{"n_layer": 15, "d_model": 192, "n_head": 4, "n_kv_head": 4, "head_dim": 32, "d_mlp": 512, "vocab_size": 3781, "activation": "reglu", "norm": "rmsnorm", "norm_place": "pre", "norm_eps": 1e-05, "positions": "rope", "rope_base": 10000.0, "rope_fraction": 1.0, "qk_norm": true, "attn_scale": 0.275, "bias": "none", "tie_embeddings": "early", "parallel_block": false, "extras": ["local attention windows", "gated attention", "value embeddings", "skips across layers", "norms scaled by depth", "capped logits"], "init": "orth", "init_std_qkv": 0.0429, "init_std_o": 0.0526, "init_std_up": 0.0429, "init_std_down": 0.0, "optimizer": "muon_variant", "lr": 0.0176, "beta1": 0.93, "weight_decay": 0.012, "lr_head": 0.0129, "warmup_steps": 51, "schedule": "wsd", "decay_fraction": 0.504, "decay_shape": "linear", "final_lr_fraction": 0.0, "batch_tokens": [32768, 65536, 98304], "seq_len": 512, "doc_mask": true, "train_tokens": 441900000, "steps": 7459, "dataset": "wikipedia_en"}
Each number is 128 + 32 x the weight over its row's rms, rounded and kept within 0 to 255. Layers, rows and columns count from 0. Numbers have three digits each. The size before them is the row's rms in percent of the matrix's.

# layer 2 attention query, 128x192, rms 0.244, rows 0-63, columns 64-127
062:138133157101105085146142157084027145176137162120084148112158071151085065207126161150138157127114140189057097165177067137121151137144173127089167168156182147158181116134140120119119115114113122
063:151165087091197068080137134097102152143112117172097170138124089111117116127108156097119115146120195125134061130148019126159154107107124084116177156140130130152122078130075199132133189114115143
058:141109190089189152091125079148166088152110115078099141078101118154103102202129044172149146134127070109192137064142138143092113121106138092107080123158129136091117106122161115145131130112188175
064:176145171031194115140124107126144079125091143151100106131110159162116120168153097132128100117185091151099074140207139134103152161136150117137140115188149134108210149149104179107097071134114146
065:114093114167139096119160160138091092088132101160161131090092079133113070109080111116089185120175174109111186117057118157122151103083117107125088157138121120177037146137160080150120142145152110
054:083177137131190171136111148129121201125140105120191153147091139114101162092065106163136112130102176101125123207057090123113141108149085150156126158110103159127132145144157072079159133125160106
070:174148145137157125096129064156183104152125064156112130086118136111155089146198136166153087140110079176099158193153125112088128148177164139124119092130185126111147126159060165131180105123086143
101:136151176129108092115171129097069132120131140115118115129134175156145116179153102089123164095078149089153138126121077126122130087133163102120159123102071140193151117108144169180101108150187102
127:133131110082133130159181114107150110101111109141093153078136028120157149077078150129180141053141144137140056082101118120174125159129133105123119121116182129126126148167131120158073102133128141
129:107082119094101122113077154139162138121175178108146033067115149137121088132115136114151079133138155124144147151152114116174100109161130142180167162143125125107172170102099124121110151157154161
141:149137118111124110060117129108135144091083111121130184084139145173158087164088079127177162136136138130061116061063136227188138140172116154108156099135178094164126127170135138121120156100102110
144:132104111132122133092187127156128109198111089106120126150119155167158072184111132146121127153111091167123070177076106093164130092130071147140155092153162150119164083187084143133122152183127141
145:107097145115147156135194125158159128095112076102139075088108074121128108113103117156125155119104117124124116128119125130154087164175162128101099134167153182157121090099131139100110110155086102
124:135091196155059168191109141135083141107135153191113131137109130136149153153120148100165116131119130164116182108158108131199038161137159106122070139131107129136172156078114091136173174119130101
134:110094119128124128167115147093136071107169167112179127106156128116135144144121179165065148078147128161157108180118148120088157089113130170167147068083148155130130043157127143074125165119173132
133:159123141133144089105134136179101177131089203146171110127154119129170136088189101116133138081148191120184160128136098065131147141175120093063128117095107150172173183176141100157133121111140056
065:120119092118141160143149131182147141127195103140117144085131144120125097143127110138103130101119098132124108150159064111169132130161083118109115149125177104190081111163000146113112142107140163
056:177157089148089132109101083095159146165166116102172095134125136141127114104133138154161107077167133099116177141126141134158129081123086137123083125103143077167100117152163115179204113121159170
060:154115188190083083156118093117134147148112123138156115156128114132144135092118120155166115113082133132111148097052211103089065154161134112137068151113137124124085102124145100110138151151133145
058:139129124134156158118120138097096140134066116125125106117066118112109093128071164124128165126120115122123172102162161178101101180117153078102128104155133164201104084059116114175141134128158089
072:107135114131073113173106134126141191205129189093100058185151130139109142119116133146181115128141149089100076100077112100149121124074113112146090144097134120126110087192133114101159156083149169
072:139123191154151144130090128109191096118065138153120138084184133152147118119151103098188116144098098176100117180115124099160187130144124177104151150167169166118141175176091108124173112166154133
063:150087087111107138093160089150146143070148109131078096062092122085108141139130138151089158147188095170169118111147162149132108148131147144120131124197112136065150096121156128078127165123080124
094:090095110107103164201163174181110136089135122084116105101116160130129102153155125139094139176145110161164118101090147152125156116138100146177098134109165191169151167133129106079186192121117148
131:140173153154071112111130155081101134109180046101066178138104096116110142161156110126083144133102127100108143167113130127148145162158134095203132126106154130118121129168146155153113115055141082
141:044148155082146171166082136203106153103092156089081127162117146089178100123158111179108087120102190093080127101212115099169116150112145107113145126036116117109126138133106118100087134120163090
136:111114157156074152146141110088090118140172109124092110104144087105124129149118120114100150122125160167127147106150145121167154144165158088146137149143134172164217173042172134143129112156179219
144:137142165101154100151147097111155151109144111077172089100104109110066110103136102146184138079146174151080150177129183101127088155132131150160139103154082108065119145122028133078148152143137124
135:148061166056091130199092160177176095173107139147136139146107158111155119128074104166067113122168136119092148149100121102119098118145113159126124131094184141124135136108156146113148132032109076
134:178132141151127134124147137099088143118130149115108142171130131099119158105108033204143183144087159104103131165097156164152112164099104126144153090080058084158170154105162165107146051085097141
133:135134147140112145177085064123113109076141169091176199129141116130153110151124168146154104143115072134119148109169125169115077100118076119123123096107095171129098121177148073091146174141096103
136:179069130147121109147111178110126148153125152171126141115113131158120156171119103137155131136126157135152111136076097134158146191108138093101162148128086091157120064065136133146146173160150129
067:087107188150182089139169171113029101136150118135113165172142107165079131072132136139110168072152058128123150170136112113168194206183099143092147115096138167162096117181226095141092114128100122
070:133128112168138148087152087126140158144113151158120130121095115120117175076099154152180092165130131129117168157161114113142123099095130134130110059148114122125159126054156138144138159135118067
066:104134091160096120071130160052166103103161187110123145116177114055135114112153132157099184136093129158082135122128150200101110052093152118115075083136148147126072109099081124107162147127150124
082:126066173077159166122122114096161041131139151183129123078157102140143095103167107111138180150082150145092054110102133164089131129068160116129125134143106141127131068104118159126163117177132138
085:168172109097122137126177095171158025105182162095120125111177134131141096193125110117081147159142144188114107115093145176085147127103077063162103118097110134136138094130098163111110187152103145
069:028066099129116036152180180165132213078125161204154136128129092078172126155118103149121151116113077185118104144163095141109120103176104114100160148139138117176116133123198076173115134092115183
109:108118094125012089100156150175073084078137150143078153101158158078137157163117088122076158159171089160150110083195136148088099113174110097154154102143085155152092083067149183155151130095145145
101:105095161132125113157142168200087132115120177078154172092144092107161102172117094179102154160149112119135070179115096158130156152085102099150159145130117117079137132147124130125136122069118108
109:169154097166118105061185147113116100079119093096144113140184156119165144137162103128072117147095108168162111132160151163128141177141147164105143098136118167170123093108168177111151152136127172
118:143115110133112119068154104081121050172147170122177138119080124144087094092110089150109094114094186096137158108080158154153104175135173160098136180137119184098102113085157121090162120150147147
117:154137137128124136146097121129093149129122122188195106156108207132132131077154117129159133127109192075079124124082154096092165119099148073175142152102142135191192175089070118049127109114170091
118:045090196168077133124135144079155161166081089172147107106158154079163120069109144197115139112130132080168162171140133118172076185141134110169125145121156125097137165138176110107113086116118118
121:175069083159115138152086096163105068091092106135066160105160129101118101112123174078119183129102133092149145118058116059108154127100115178187131096117137105166161131121101126114157128107102078
099:155088172080124125115080119084166126124167120129163150112099102119098162086136121174129125168127130108100174113135097144182135151140158128099179168140161114116122116164133092196143093174144126
112:072081121113132122151136114136149156145213160111115082097079083185096138117109143097081127031112132148141124091077101170139099137166115126162139222168107097102128127116104148153128157124074160
116:147202100131117070083108162107120094142091108109142201137153173130153114123130109146117124119158130126127100130162118094110207166112149151150141095061139124179133113134175085128161151161184094
070:097117133154113096119189087122141172143143118109148109104126117124141114121165129061096057111113129117113147116125141147139111086143176165065053088157118119161107080106206084139183138112129089
073:093110118129145133113186118085167109116120168134136145080213122066165070094134160097107144149078157149149149143105100162091108059135145120152129111159131137124141103122104122092158112123119091
078:101116148090120151128084184173157103134142127116136192164167140079100076151123113087087154159122167161158092096115170151104148174136196128172140108086125124133097090133129166132171119155143167
067:125160173114130133088076103125144150152139090106113130097123125110166076144104098170131183148146170115113123149115127167107126181099127126089143175133127103161157210151110137089143141151145059
076:093141183115151157093105141163096139180136158128139106088097145085152103100187150115115128086149117103126109112092077118133099187111124071156134126167085155163049132108151163138159114095146131
077:062110159111117112112115140105144156139054096134125170126105158165096142199121160154143077125110108145149145250130128100122083116137126075112099143135126123085086101166155099121080082127091080
079:151161113125079115134123161214139202157164096169142085140069116156069145141054182145111111105124128073098161134131084105137098130152085110162140104157204111108138153110181083091132104088109087
102:108106180185200202121151099165079164082062120130168098177084127160127188056141152146159114119090141122161127182143179172097115158091125164087103160164163147143088142150097138093086111126059150
114:100122141108040085149209117183135161115118159161094131124118132120093140136075089139078107077096154128092107085122063176070115117106126076150118084122137096114160152128154157130136192121167133
118:097141160140149064100104125074105123128152109090161172144114088094089107153191134155160067082153108110167116188084113153158167161134144099145130123062093149099149128208164096164089151112104153
103:107117127107106068144124108111141155157123086123142141133149105169149122130167140112147149177098155118085110160137090171159148163146164087087076130105136126041150090181139101134129121158151144
108:168173162096116093150160118107108154108150102108108181128133145088164137199109104117175078080093149107152048143138072115170113121186122145121130102130131139174173108150124135168162114173174113
116:189159124145146127142139121144122139109124135169087134164141143167097184109106193072166137084162119118081071164138139181112101130167165113073132169138157098130143194118139174108122136122162101
110:138151094103173120109155120136138109173159134144159110154061093035119129089184095116155140123150072132152149136103106168142151132160174139065100119132178176107098055084107134190096099100109067
112:160158073107091144052137102121141073103186079130105089117184197134125121121099109117149118202161195127100113098175178163144102122199158088129142096149115187158162126118120107167146177153159201
122:089139163097141088097128069103111063132114152160147166107139188108173150122170174123165090130098156171097133129119176108115099140130175174128145068044096098131098099137125080095111154100119156
# layer 2 attention key, 128x192, rms 0.236, rows 0-63, columns 64-127
058:064130153064137138080169073151089122125146106171160065177170182111111149127127112106150143132110112170133160154129108161125095118137153153141112110108184122132184134119123202082153134083090151
056:192086100166099150131144167168145129133111150130135162134164208157161114147113205068121177130127154120137151139109164127137127092173181146073048105102140124106114127073177133176164144180150144
059:118149134116113107190126141111069091122141135132120142197102071102113166148144191070081136089141141102108124122059140136138112119104145148146203140163003127161140112110191121148128160130152124
076:198167101148123141168137155065104103112131155130158167159091083157124154144137173067121129140156151086167165133088168146125098127086114154100191130135055132104133142089148129219154136177162148
064:076128180116123131092080121147118130135134134135114126099128152088086089128109117171132060124105091165097078169148109097134113171167183110165112098159166123111203089126130132068091098114072152
074:065087158066118125099128098105108176150170139148095070150130138116129114110123111168133098089121109146055107134164103111161129153103125084181095144139157142173153123185133129062114095075127108
046:179147100140107162123115049119151064122113074167137157167047104153135121150129132078164117138119124128150216109104132139131113097123124117091124148118137100156091182077119172125149121154154145
093:104169084172147098144097173140190122158089134140158127100082118143114181055124107116086101115137148079113139104093086164153142086098146126092096085156065092079127119138090124131113127127125135
097:130131123068156157155138128149168131159075160108160103075165138094117089076074137135168177116204126114143066102130138096151103166080099191131142144139151130161157118176066123134121101138137142
118:154087107136156108105100137137161098096176113118158110089110125173108114162120146129133064123181093120179214152124123157165107131160093111184180140152135136140122133124139121163131196189148172
131:133138142089133097025130131105101164103086129172131181148081161184153102146083081112213152128132113109071142087093093215175124193156074184116154105125144076189127128180120147130098148109091060
131:122140123163115176134172173168132099189123089133120108166114173178149066130105130178107116166106087155078101146078116101173139100117068110146144110152149178114096079210118143123110126176149149
143:137124129110130152124190155170168126123140100107144109116147077123107111103171125174131184106102148118108082111098120101142134144179131143094063126181154203167143125112149106150095134132128115
133:052111187149065130167133159142093178120140149172117109165165111130098162150064107112171122072135100194071190149190095085196083139082119096124076149139112107136166155113154124108162165123083104
139:086102112090151108140126142115134101135210140142180133151160163125123170084122177180115134087167166165122111131138125130114182103084122159138151096102124141106127068138107136108089178118159133
137:155111104165140138143158147133083181134167139120162098097137139117166174151149088137119168093138161125163173083165136111105181168170090061051110144115146173152132228196108103136161172121126059
052:161138092143122098092126110172181121102066070136195103110168163122206104188113155105124209187137154147113140155141179131109129097169163115118127119083088215162040117092142134169086095132133098
052:127139155161168128182109155130101107145144081067137166124121108125134133167119136140132139134136163104162117118112173112098115146102099129087154161119058174140117107152163080181129107139151146
062:053151146139124172059121092137093127120137148134062080128097096153115095086121075153111055100147113131126164146138083131142144133152151100174160121151179092182157147183122164059111105112127134
044:087166093142121099138185141175143082106072162137131207099133136162126146095143130118051113134081131096143116115077123034120162088122129192150155116145080076083130120088088155125136121069119129
071:103068147107162181065150116160156075122125107137095083134152168128166119093138110162128106127122125181138121142165108178115137124153142103093062149118213130123126149139128154072166127121119108
047:095125153106162189096114128133087128118151116184082118159130124110104134186117050158198136124134100118117097120142204188071080108088096123088156128135168169133125163114193152135151115157139103
064:192147093161117109163098111163154084153124121099170155077084155132138104163165140090095114173130136097173152149081088138143162110159137153103184088110060125102108123070093141193111107152143146
063:107128188097140151157136140151092143177115131140122104140159162121108142117150109156136144098089150144081147155116081129159166116085140101150066157127135132205177129144113128093090090143074108
107:156128150089099101129168104129110105043192096143094191125122043113155092143124092152163136072115109160117073085147144123105065176145139072149131130102161149094110176122171129164070122117152085
124:029157109082128100139090129170105168109099136078066103105115146115147081159137129130128091129145188124106136108179105107169147099115146127153149107061088143116151167105126142099099135164145100
126:148154080125107152129139102094145114112165109126111102068089099113126149123130154097125167169120164156110176153144173134196149126184171109147125159149153135137175166088150157127110155171118189
131:117116116120145139170151065129127162099133055126136144106133121118074089149114107148146135116178139131099169191085175136097099155133114120161136105142067113075127146167048122102145177159139097
133:112076139095077123166088145147143081182109132158122131116116134120169118141120119150072123124145130133096184146083161117093085147157115141122128122072164146105089120077155139096091133057121043
133:125136146164132083125140087108146126114090149113164137173097133096113148090102048176170199168029157112153168136100125160151124155118142146132147079067072074127139140110137169101155031130096151
136:137113126122124115171102060121147084094169148131198179112145126158162095159084104119155148169162076146054171099143190160123090114137116141102114115128118162108105145147137098115166150145139082
127:144085148107055083149128177144126106117087177157115144062088142135123114132142095120133124147120152140144134126061135128141139177156123071095105109152100086147111090076125120197140162159112102
075:181112136132102137138098143134158158122138067134152100099164168128157130103143115107149088127138156090145124161119163167169127098093151166118193140117138060138169112083098121141143087134084109
074:133179139158096169144074109068091099142118091162068146088150180152139153125149099128163170135170144111116074159145136122116113070146129088121125122065169117160174110161159102133113158105109125
070:156140153115140181148107129093069111110122103164111155118120124121172119149100169136091187141149134079126130128128090150076143140176112088103141090098131059128195208137108178093160133143156147
076:073045069179155127123147063037156084195121110135197157088174111131143089160087156153109129171154124135127195132151113170108148135100132123067147115111128106107106131136162193100156127136137186
072:158134139179099136143183121070162098163126120093180152077220156107119125163126092099130121148131142079128176142156123110116162188145117137124117126101080155138081081104120190137123146171156168
075:117063134075065154123198147129116157063191110132122118141127093122082162134126094163135127166146114093111125116156105069155137171095102139211119099127163156130178168093101158144130179093140218
075:088123094159107165140179106138088160119160071112180107128130077097093133158129070175107133146191120162181102120114101130153113136135132162112108120130121155125160138156118180130161137110154156
099:141165087126140115141105107157190108101122117117108170180129122156117122098083128132160179146084149141110116100126123177181160105171118052133108116117128078032113093154121131080162200100149174
112:142161119137191104134120128160091113144151158150122107086127175091153129098161114130140084156078123135134156160171127162110161172147109147100127129131064144164127099113068065175118138133110100
132:117131148132096120117081106106142118086133120074116084091134115113020138176104148179057135143168130125132106176117139124139052094212148116187171119110108185168119144103177217094143132117182152
110:032088228157137155125136173129107178078128135149109132108069117109134134107157122125187138178124143103157115111116134103122130151102152078162131095126084121139151180109169133145191104114125105
140:080148174069134068118112169130141150110135119074123114126138104135153183114151162136096188117156086121121146137132098091123057188162162102152148127087169140091135142105163170162151134071115137
110:206140105102165134165167158132064116127070050129111138117128165094185135118158134054077149204119110149144108113120109124099154101116071147145146158091136130190148092164094155076114120105152103
105:171097081131141160136133111083135098172191105128127126109116089190087131096072113203102091102219150101100098101165127104134165124094114081162036180084155142068162104136175096102129086141123101
114:187139088117141090119150112130152126089144218100137127129132143068102080125106098155143058101099151141158153146101156124154098158096152116118173137159119066096087049158104091132103196147093153
120:110160155131132089112133126161047148132113191137120182116147094144137164125108198151097130111077131159128137137100150106073192097165175084096091154119083145121070095117160145089111141198169156
086:097164089093119131083130057095091126146101154108133135126126201132105142155158167162148158111153156126123089123154116097171119174053163172176129123084154147172165146154137136146119157084129137
084:125134163109152160146132068109116086159124143141125117147153152067136142170123201164138167144147146106128176140103100124103173173124163103119123100051148139112149134079094192065167117089117145
068:127030159203140140134126127098182101134114138103191198100130158125103125177082155125082161146100127155111206115115138168127160122156123139123134109129091174097133125105068169069183137152127147
069:123195155103109151112153215152115192090163121124119100177165060108074149152126166172103178126115120089076175144092139112115108070110143095106093174137157152070153163156127107089108102143093095
054:146110126120058114134128130135121181157096104058128151098176106203070168116103126178076116148195059170128128151106064153091151172140154166104150113114105151154137151112172171131138080113135159
088:144110204088088146187162183138098221099096122142072091108117072120138087090128141126125142118149146085170148155126116120096137167167183103155131154097131142124205166085120093109108106118099115
075:128153218089067146099122157194090142066138125115099044148046111138101097116103095156119163112119063109098122121067107110156138094149117113148125165076193195143130122132136160167100132072102134
103:174133126135181114140153084117121145124110072144136094163095100172088135123073103166194141132138115146134140170124118134118084152133153093140129144136163141146141108175086099126109114082204084
102:189127167104108127054162183107128090118143199093112125146130136185145095131091140107145113087123151137052156093138147174089095157090219122132113092112168121137148125089128093107166178127107113
111:106168177108121087129108155165121175112108050138099130105150068136084167111104156116139154155144150149133113168160143170102158161127166100149153138144154173182112149187119135159122160115088175
104:093117123148153082111128152099094189198126209099127176085179148159147155078118138127105052142162163163113134102169171139144114128118125081118142139113203136126123094124172120099103137124103109
115:165099124124168084144103090085107118156143172148096138167164110123118127118121152138095104094096169052092178108151154141128101161119155156120164061120107121139106147182171085137146162117195088
119:149119169120112175140100103102091120125142137094144188143161089131127183154075133143108124070091035089123145135168137130109106127134135121123119134168155092095074196107159153120118093104078089
108:129124147123169178120143120131160106119120165207108173063158102160146137069144138105138109133085142148159111180130150193125114106147128138054106154122134113147130142120181077146130052143057107
121:136151106196208153099146156191106085137117137088104161129154198168158073142063142113099092094098141157118145121112165170161181128085105141116135156112154106148188092093102102132057146168094135
118:155133155112144121089107149098099165171148146186145176123088177154107131084094154142108137063087171137134117108134150084106189175126124152145117078040143157098187093123112136115067130108127112
# layer 2 attention value, 128x192, rms 0.265, rows 0-42, columns 64-127
106:104117123188143061160121123122118178170137143063141121127140141119159146116119188149107161096156129111136066069131091147148131162133133091156171123127059137145129097107114173199145148130138101
092:158094105078142080140134110173087125116116144106109108062118075084093194112174176112182121116134135130117137092143106127073161100102100148213106094085153159118089146112134136118204133094107167
125:090079123094127135089169057133103093097136081141162075105163164102094098119143096160161078107102114185160096124199076142160166116189157074141080122086181105103155139160095191151111143118150103
106:174114087140154141145161138044143143140097173099175108142116090120111092123132052089164166136099099163173108181079146155151112077127159134125129112132087089134129080128150096124122127168113123
095:140062120124109118136151127172163188129117092155118182061139145105067165063111087078158135090139162083152173131147076103139130168137119162128091099062195152064139123139150168101093092144136124
101:154157104138120092112058195074106097186125122122154134121103089065122118151125154119145082198119107107116159151110173172142163150124099133143105121141167115112198173134086086138058141124066156
096:099175166165121138127125144115107039125175140138128122122087132108064195151123121082162113132092208076087106144113175164174108103120089078143167078137138163097161172098181076103082200135128102
121:099119146140117132113128086205096113114158044129108145123158153064123095095157126176129123104124142202170168171182089090089093149174183183110112136092180140129139175121107138094121104119112136
099:101111067102062128107162066124136184177173120100094161156167120096132196148123114158190125107135127103160102161156174100105106106135113120168183133154121148133105140121100079094097062085141129
101:164117164162088149159169094168132107153130140136190131106168115146099081105142175144134137101119133154159185156131139083183099027151152125156113145090090084152151159132176194140099105133134094
106:041074072161108129167106106111113108105191159148162145088120097149045122098135141132173121094127070168092138097129104146105104138120140147063134136140167103159143144110159128122132161105156150
114:127083150113138098096113144141137149118187116096105130103142133141107108081153113127101127127055115126102083164172106187138194173122199130086121136157135103105161082142114144110065119132145184
101:113155176133126109143095119146043143116104105137113157111202155145151111074060133078098156156198074153096133119129147107144151155149089139149133139147154080139124135175135158111135098156104140
092:101075110158135131135111122164139108188158178147144130127115128157140191117113141068125163142147161104153173053110100105103116085078085115138156044125183109170104116112145144212137077180080116
108:103156102067155165160115156128137149145134076138096168112107097122098119068099165103100159142117144078111112162078163103086095097093148124135120113165116109151115144127181075126165158132194163
102:114149140155048142134126091086112169118175167116148148076121086130107153085117131073148141153099089120125137117079154216176142103079124113068113154173098180105098115118157084182094146151125108
098:136143169115126135071146174127116118150128136113110158172099105113100154086116046135082161125109116107143125179133185141134137105156129107118097096136098141075154136124117082113157098148173105
100:150168168138102069113162125087129108160138143112152118160104130116085089145132145120153112192119133134143048130148150125145183169139132122149072141087122132084121101106133132104133151139159135
105:055110154146120122096179099177098129086164106153106146144118180098136072126138087126125107124148137175171122155146096093121114133186121096101050114113173111081168097111154147097105117111058165
112:143117131070081175082148107153129118143143120075134097119158171079151124108209098156136145109197080199129100184190074140116150093145189167122076161095167104145133142128103163095124138125119151
107:112144127140142114192152131109156170085067181151109138061144057135111114130119120134061184131142123101171166087060175162193161081128083108128149114157157136092195155129109069175152118157111165
149:127093131100148116084137065146119137127149074106107101119169189121155108140183139142122129097111125210123104154202085145131118119175167109138102156104198130135108131133140194085124105109117087
107:101182150202098115115120138164128103190070135166140165123075078140086137168121087089174114174112148087195114103088195129097084143117167085168098107138103127073156113084177106159118160128144129
101:076129153196090155141138168154133157136088134144112091143155122159137119122113163118162064078103158115078116086084121128147139111154107155090122154085159173165117203116118157156108121132128048
107:070079128116138169087110154111119146106122136155088166154128180114145134076145091142144173123164128124176104117180126067137126089123127169150167078178149137148131101159127147100136130078114155
111:130084126126111179117107120077200147158106151154152143132099070134130095086126129140087145142100102176151146059110124087129124170122153158165070131131075136094079130101146125143154183123093190
100:130129158095089178175140205139123104117133133150113107150147103222133135089173107098165101140149135068212156105102181117131135123136161102168158140094113177104120142110103103066141160190060152
088:153086115142120148113120152145079139114129121093148124182126141193091106118114080098163113122123117184175138141184161215072088130117093153100060135115103119144114103144134134076099098129113172
097:091191108155144087067125136098117088154094122101174168164055132146093130132164201101170115107180159113121107178151118144135117121136121127080126099109109127112077136157118138224128119187149126
115:126147158125159116131154129117130160106172164184148158170129079127089165086140127116150180119114095146125161161093202161132158169057128086122130136152097178113116125145168104135126165150068158
096:092133167093122170091130071095098095114178119148132138134146187103113086091155141117102165160124102163137129111153104084099117129184151058151137140066148108172181102138086175101095160108124163
103:147113101062084103140081128177121158134120102125093162116128081146157125064144099126149155106088123091130110100156105112146087172103206136142190097171177106081103125098139191129074072120107146
098:119067110112121136144156122145129170081132107180167158098077121143090135110140130139110106095111077193107145187107070175103076147124158055112112146124133155125155148135170131079166117148138072
100:153148152109186088158101185192141147118122140126154104152174165116170120088129128131106121119063071181120068142103119124133131179087131142119092112134140093108187096158090113156105114134124077
093:176138139144152167141115141090079130187208108120119107123153161176123117106111130153116076151125094116153134131087130150140101096134178182108152115190136147131091132123172103097113129137150096
097:123096150088135133102122191082092128168146117081153163098146163153179131126146141103146175119135125128130134168113154133094152184109158144128121176112127107121139158151093135152152153104086115
088:131125124155068134106168112150118129127097114139162112158142148122098096193162174147082041177111123187126106178126121109116163126121091108081150144087069107089127098153127137120156085160134098
094:107137139121151117154108156146143164101120128023136137181107135154117093121119070132069155133111140240139134109065154129156111111159147153148136161147073216166067123123102113158149193104159095
094:161115102123138171120083158177155151108096069099117147157147105165173119069166111073152154120145081150112117156096073161149110062141143135092121095120136147134049132123135121100095110197154185
099:099075122073152107170131134149163120105113120122112146172096130145162160176096098154142132139120196150133109140150143165146134171142161078133129175146158137067112152107125099164113155160107155
089:124135147111128074133166121200086125142130148120145103161090117038100101139082098142162064158115098102161102141182141179147061170150083116114149182101158141125115134080135134096124096132097150
104:138190169160163105131119095169113119153099103141093121155119101125114175148156101186113072080129105121120188116155084123124171057127160112215144105160087119108123120145116146119120064107147096
091:144116149112133235097151041120169162150072136100184172146149124140148168102124172119147062110167151070174098112153107164103130160107135152141106088142134101163134169100159070080125166176206147
# layer 2 attention output (transposed), 128x192, rms 0.284, rows 0-42, columns 64-127
087:199111161109163155158177163202150158081139103132108138134149119192114097149168119131131216159133145131138090135098118141146102153081152191137139121088116106147142147160126171188180148126131111
086:156101211147099102168142167052139139125163115187114167121111128164129121130128099159136119120154112145137115214137120189128153175114147087128132095109133096058174071145123117151127084091146110
093:163080142147118116177111143084069148141075120127126132071083122118123145136110111151149101128175089150127128099171130152113120161144083108145159124158148129106108137128148128113139079149130087
079:183151163115130166111129111140121140111112132096186119112162135131171105129135119140153150162175109140108116153145105151169158114116190166172116150128104113101073125147083159106055190107120101
090:132104127119126138135111146115096053103174169066090161099137136159072196102172075165132143127180117151207100124138123160167142137075158104145160073112113138136158139127138123133128132157097092
082:099106170135133099116088152086115144133124142129133174166216157105177120115172139157114157115123164219165096138120122107194152141106094099160060186118118136081125153094091117164148139086212114
084:086183110149080099085121153173121132105081116177167099129137099148077112163086116102140134141138134173183073119154117118212156075106121111163113135161144137127178125124110147114122109119156128
098:164109113142150199118145091150105137129146095093061133109095137140119163121143120091090126102125144123158086151142117093148118114184138131153183104124087137144146090198114104078154135165065120
086:077130144141140167158136131156179076113144118076111147083171141160154096041107052151147147116195185152176100159130110106111077035158106097138107101128144163121139152135101092064110107126100127
087:106048197136144099086119123102094084092121149096124117151169121139151130119150193100121169151116165123159208124151139130049166128159126135148124136085125131140089064146145167116102115111115155
087:184084109179082152159121095170105127133109078112194100123112150138080130176102144180145125139179135170154144108064092137169074180126120183171141199112104151130091104113149129130091094141198078
092:126112185115117079116083066134136090181143136104149208141083131154117134126138104152144137151161127122126176093166141109168079136140121094079162191132100152122156160133157160108061143179139132
086:150148123104138164163063114128137128146113131129102127126083121163172117142068099118131198173120141097168135106185122094130123169144075091116051148097159138155142125064099175142111109088136170
082:105141170117085128141198152176185081137119115073098141110120153132171151153149105046163113075187117136110116198096064176123176129136116130090114145102142108134125095060197095118181111208129090
091:131140138127102114141182132086152115129174133178136169121079152177151107101098193111056199121162144102180155133148135126110053107108176103125102138080133145135120115163093082100171166145154093
088:105085153110166183118083136185113154171165178126089180088158107170124093122107106125053100088138153130115109169130083122128138129155145158171115129154129128116114117087106114100122125090191169
077:152148153108128141136203063055094113097137134144113130164173126145142169094107162097095144194102126092146123099118117051151152147144164125070092092098100129135091119104073095107180120126062148
090:113109097152173125155186082106098105147128155132146148198239120136150184173163082132139223090168079144165155116175121178160176134120147134106104137132111129114172172081184168107121168146098139
089:140146100121197135151093049150121093148142140138104174175095142101143110159123127126182147113117094144146140106156157089143216162084102102134150083159100145142144165154110083098150129097103121
098:142151103149128151149184072127107166142107128071153222099158138086112150143133092142114149128168158085127138154184192070197135149116147120128159124118099146116114116090092154111125148187132140
090:131099139095104128135117177113162140073141134108131135139097188162128136114118171053172112122150084113178103124147134137130095113133128087173080166119109125153205163057116133164110150119148083
113:134148115151132098100130118100172123140131141143123114149094086143095133138117136191114059105134109104168130126144163176112148159100110071163164123150096147105152240151150122150156075157137107
090:074161121089075123082182195144085062108128090109150034057100187179136109091132143174102128198142156163109133128069131136126104149089129131189137095124149139123092134140125176167116148136131088
088:128115144130088098134119111151110127143078117148117105153132120126089115091107214155106138107132156119137145162124129124082109096134134125172092092102117116132133145151186123164175145143206117
089:130175128116186076105036096128106115139075138172111076118066138111041100177158093152135153121138148128124157157108173118125122128108075139129154124137153160138167127143100137136179121156101176
094:093095097100162115135115100104108127142154125126167180153105118153135144195106098068200110109126188126142138061118173123085113141126157092155112161127138098117086082098133143088085209093172123
083:080141141135147140140130146137134120138118116184189164114167138143111113131102100155139159111142157075152111086112100144123153170085154137091137088117198094081150158090068110125195135166084170
088:071141194158108135149135093153138084104157099108130109089144127206158135107140079175100140089140105069112133119096147161117139146131118192154158127155103201155151107189175105078131116107050119
083:099102153157145147160146141195098124137097092148125168182120127090155111099097120106077143124157186200109115111137102161137124148156122189120050183125179152145076126111107099095171105217226101
094:098099104143136179179151137145086164149111092167138117155172150154133124079128171119142060142116109164136108211122105111161110108130175181145143166139128146146115075082087142114109148119121151
086:152177201114191137131122177140114129159169125073085123107097097130075115088096149117114089125075119113149157119115193107042143118109116104113131142156131136141166125086082122154127173132080154
077:144167209145162098168192117101189132083117124099111173057124096106181114115084087097106108140151126109133166139169102081042201194158142154136159134153098086159179110109103146161102144141126105
094:130135166139158145102133115087114069125125125173087101172173106142158096203077104132061141097143096103095076172206159104168151120119181181113181084114102130187093106171134128117108168109119126
081:110149134052125116132086163108148078142161134118141150174107103109109087168161130103117099137123106082176181108166155147123101140091084127083099104110158128088162113177092130110138113127096106
082:052088125074140159147116153172086113107087110153142123064139136051163142110178082155138124147139200119103098086123154190140143103090186146178150152141131143094107141149151178137143101061120191
091:161122045109097099135111123129162193124139138099118111117144153095129127117071128182110111080068139138187134083084068135139180072122102125102138177132156139085110160118133112158114107117137136
107:097175145123129113145124087087106132168166121153095234139115160155164118141158138138090162139187184085094108146129086111209082133096149134104134113076104124082142130107171111158118108147195195
105:137078168144168101101106103107091117129145186104121189157058114166113082162151086126143152114074165147131147120131157100166083037178113081146099174155170105152127158176097178154148110127146097
088:132072120119148153138139138140118107124113099146159092097135106133161142164130118167130112146121150132090117130194133117143131080141113145119068175148162107156146153136134155130103148151144137
081:107153131184148117144127124170186109172141101101106164160150084115109147147117099151153074098132131129194103081084138127169129115180129143120140130128108140190212106108156080127125145121198137
087:096140155115074100117176157149249068119145090134106040111090096120138134162081090114114084137156113110164046117131090173152058143098118054155194119205184096098124123143085092141136120144100151
085:139068152173094094094165150114115094148191169101111110137130080140147112156146127169175168038100114137187117161164186159128122129138148132182110143098070111141110091161156107100091106105139127
109:142156140136167033125099089145114141042151152160126151098170137158092113093115123168097113140134117165122096088171171110092151135104083104169105080159068124174184144124162140162110229119107193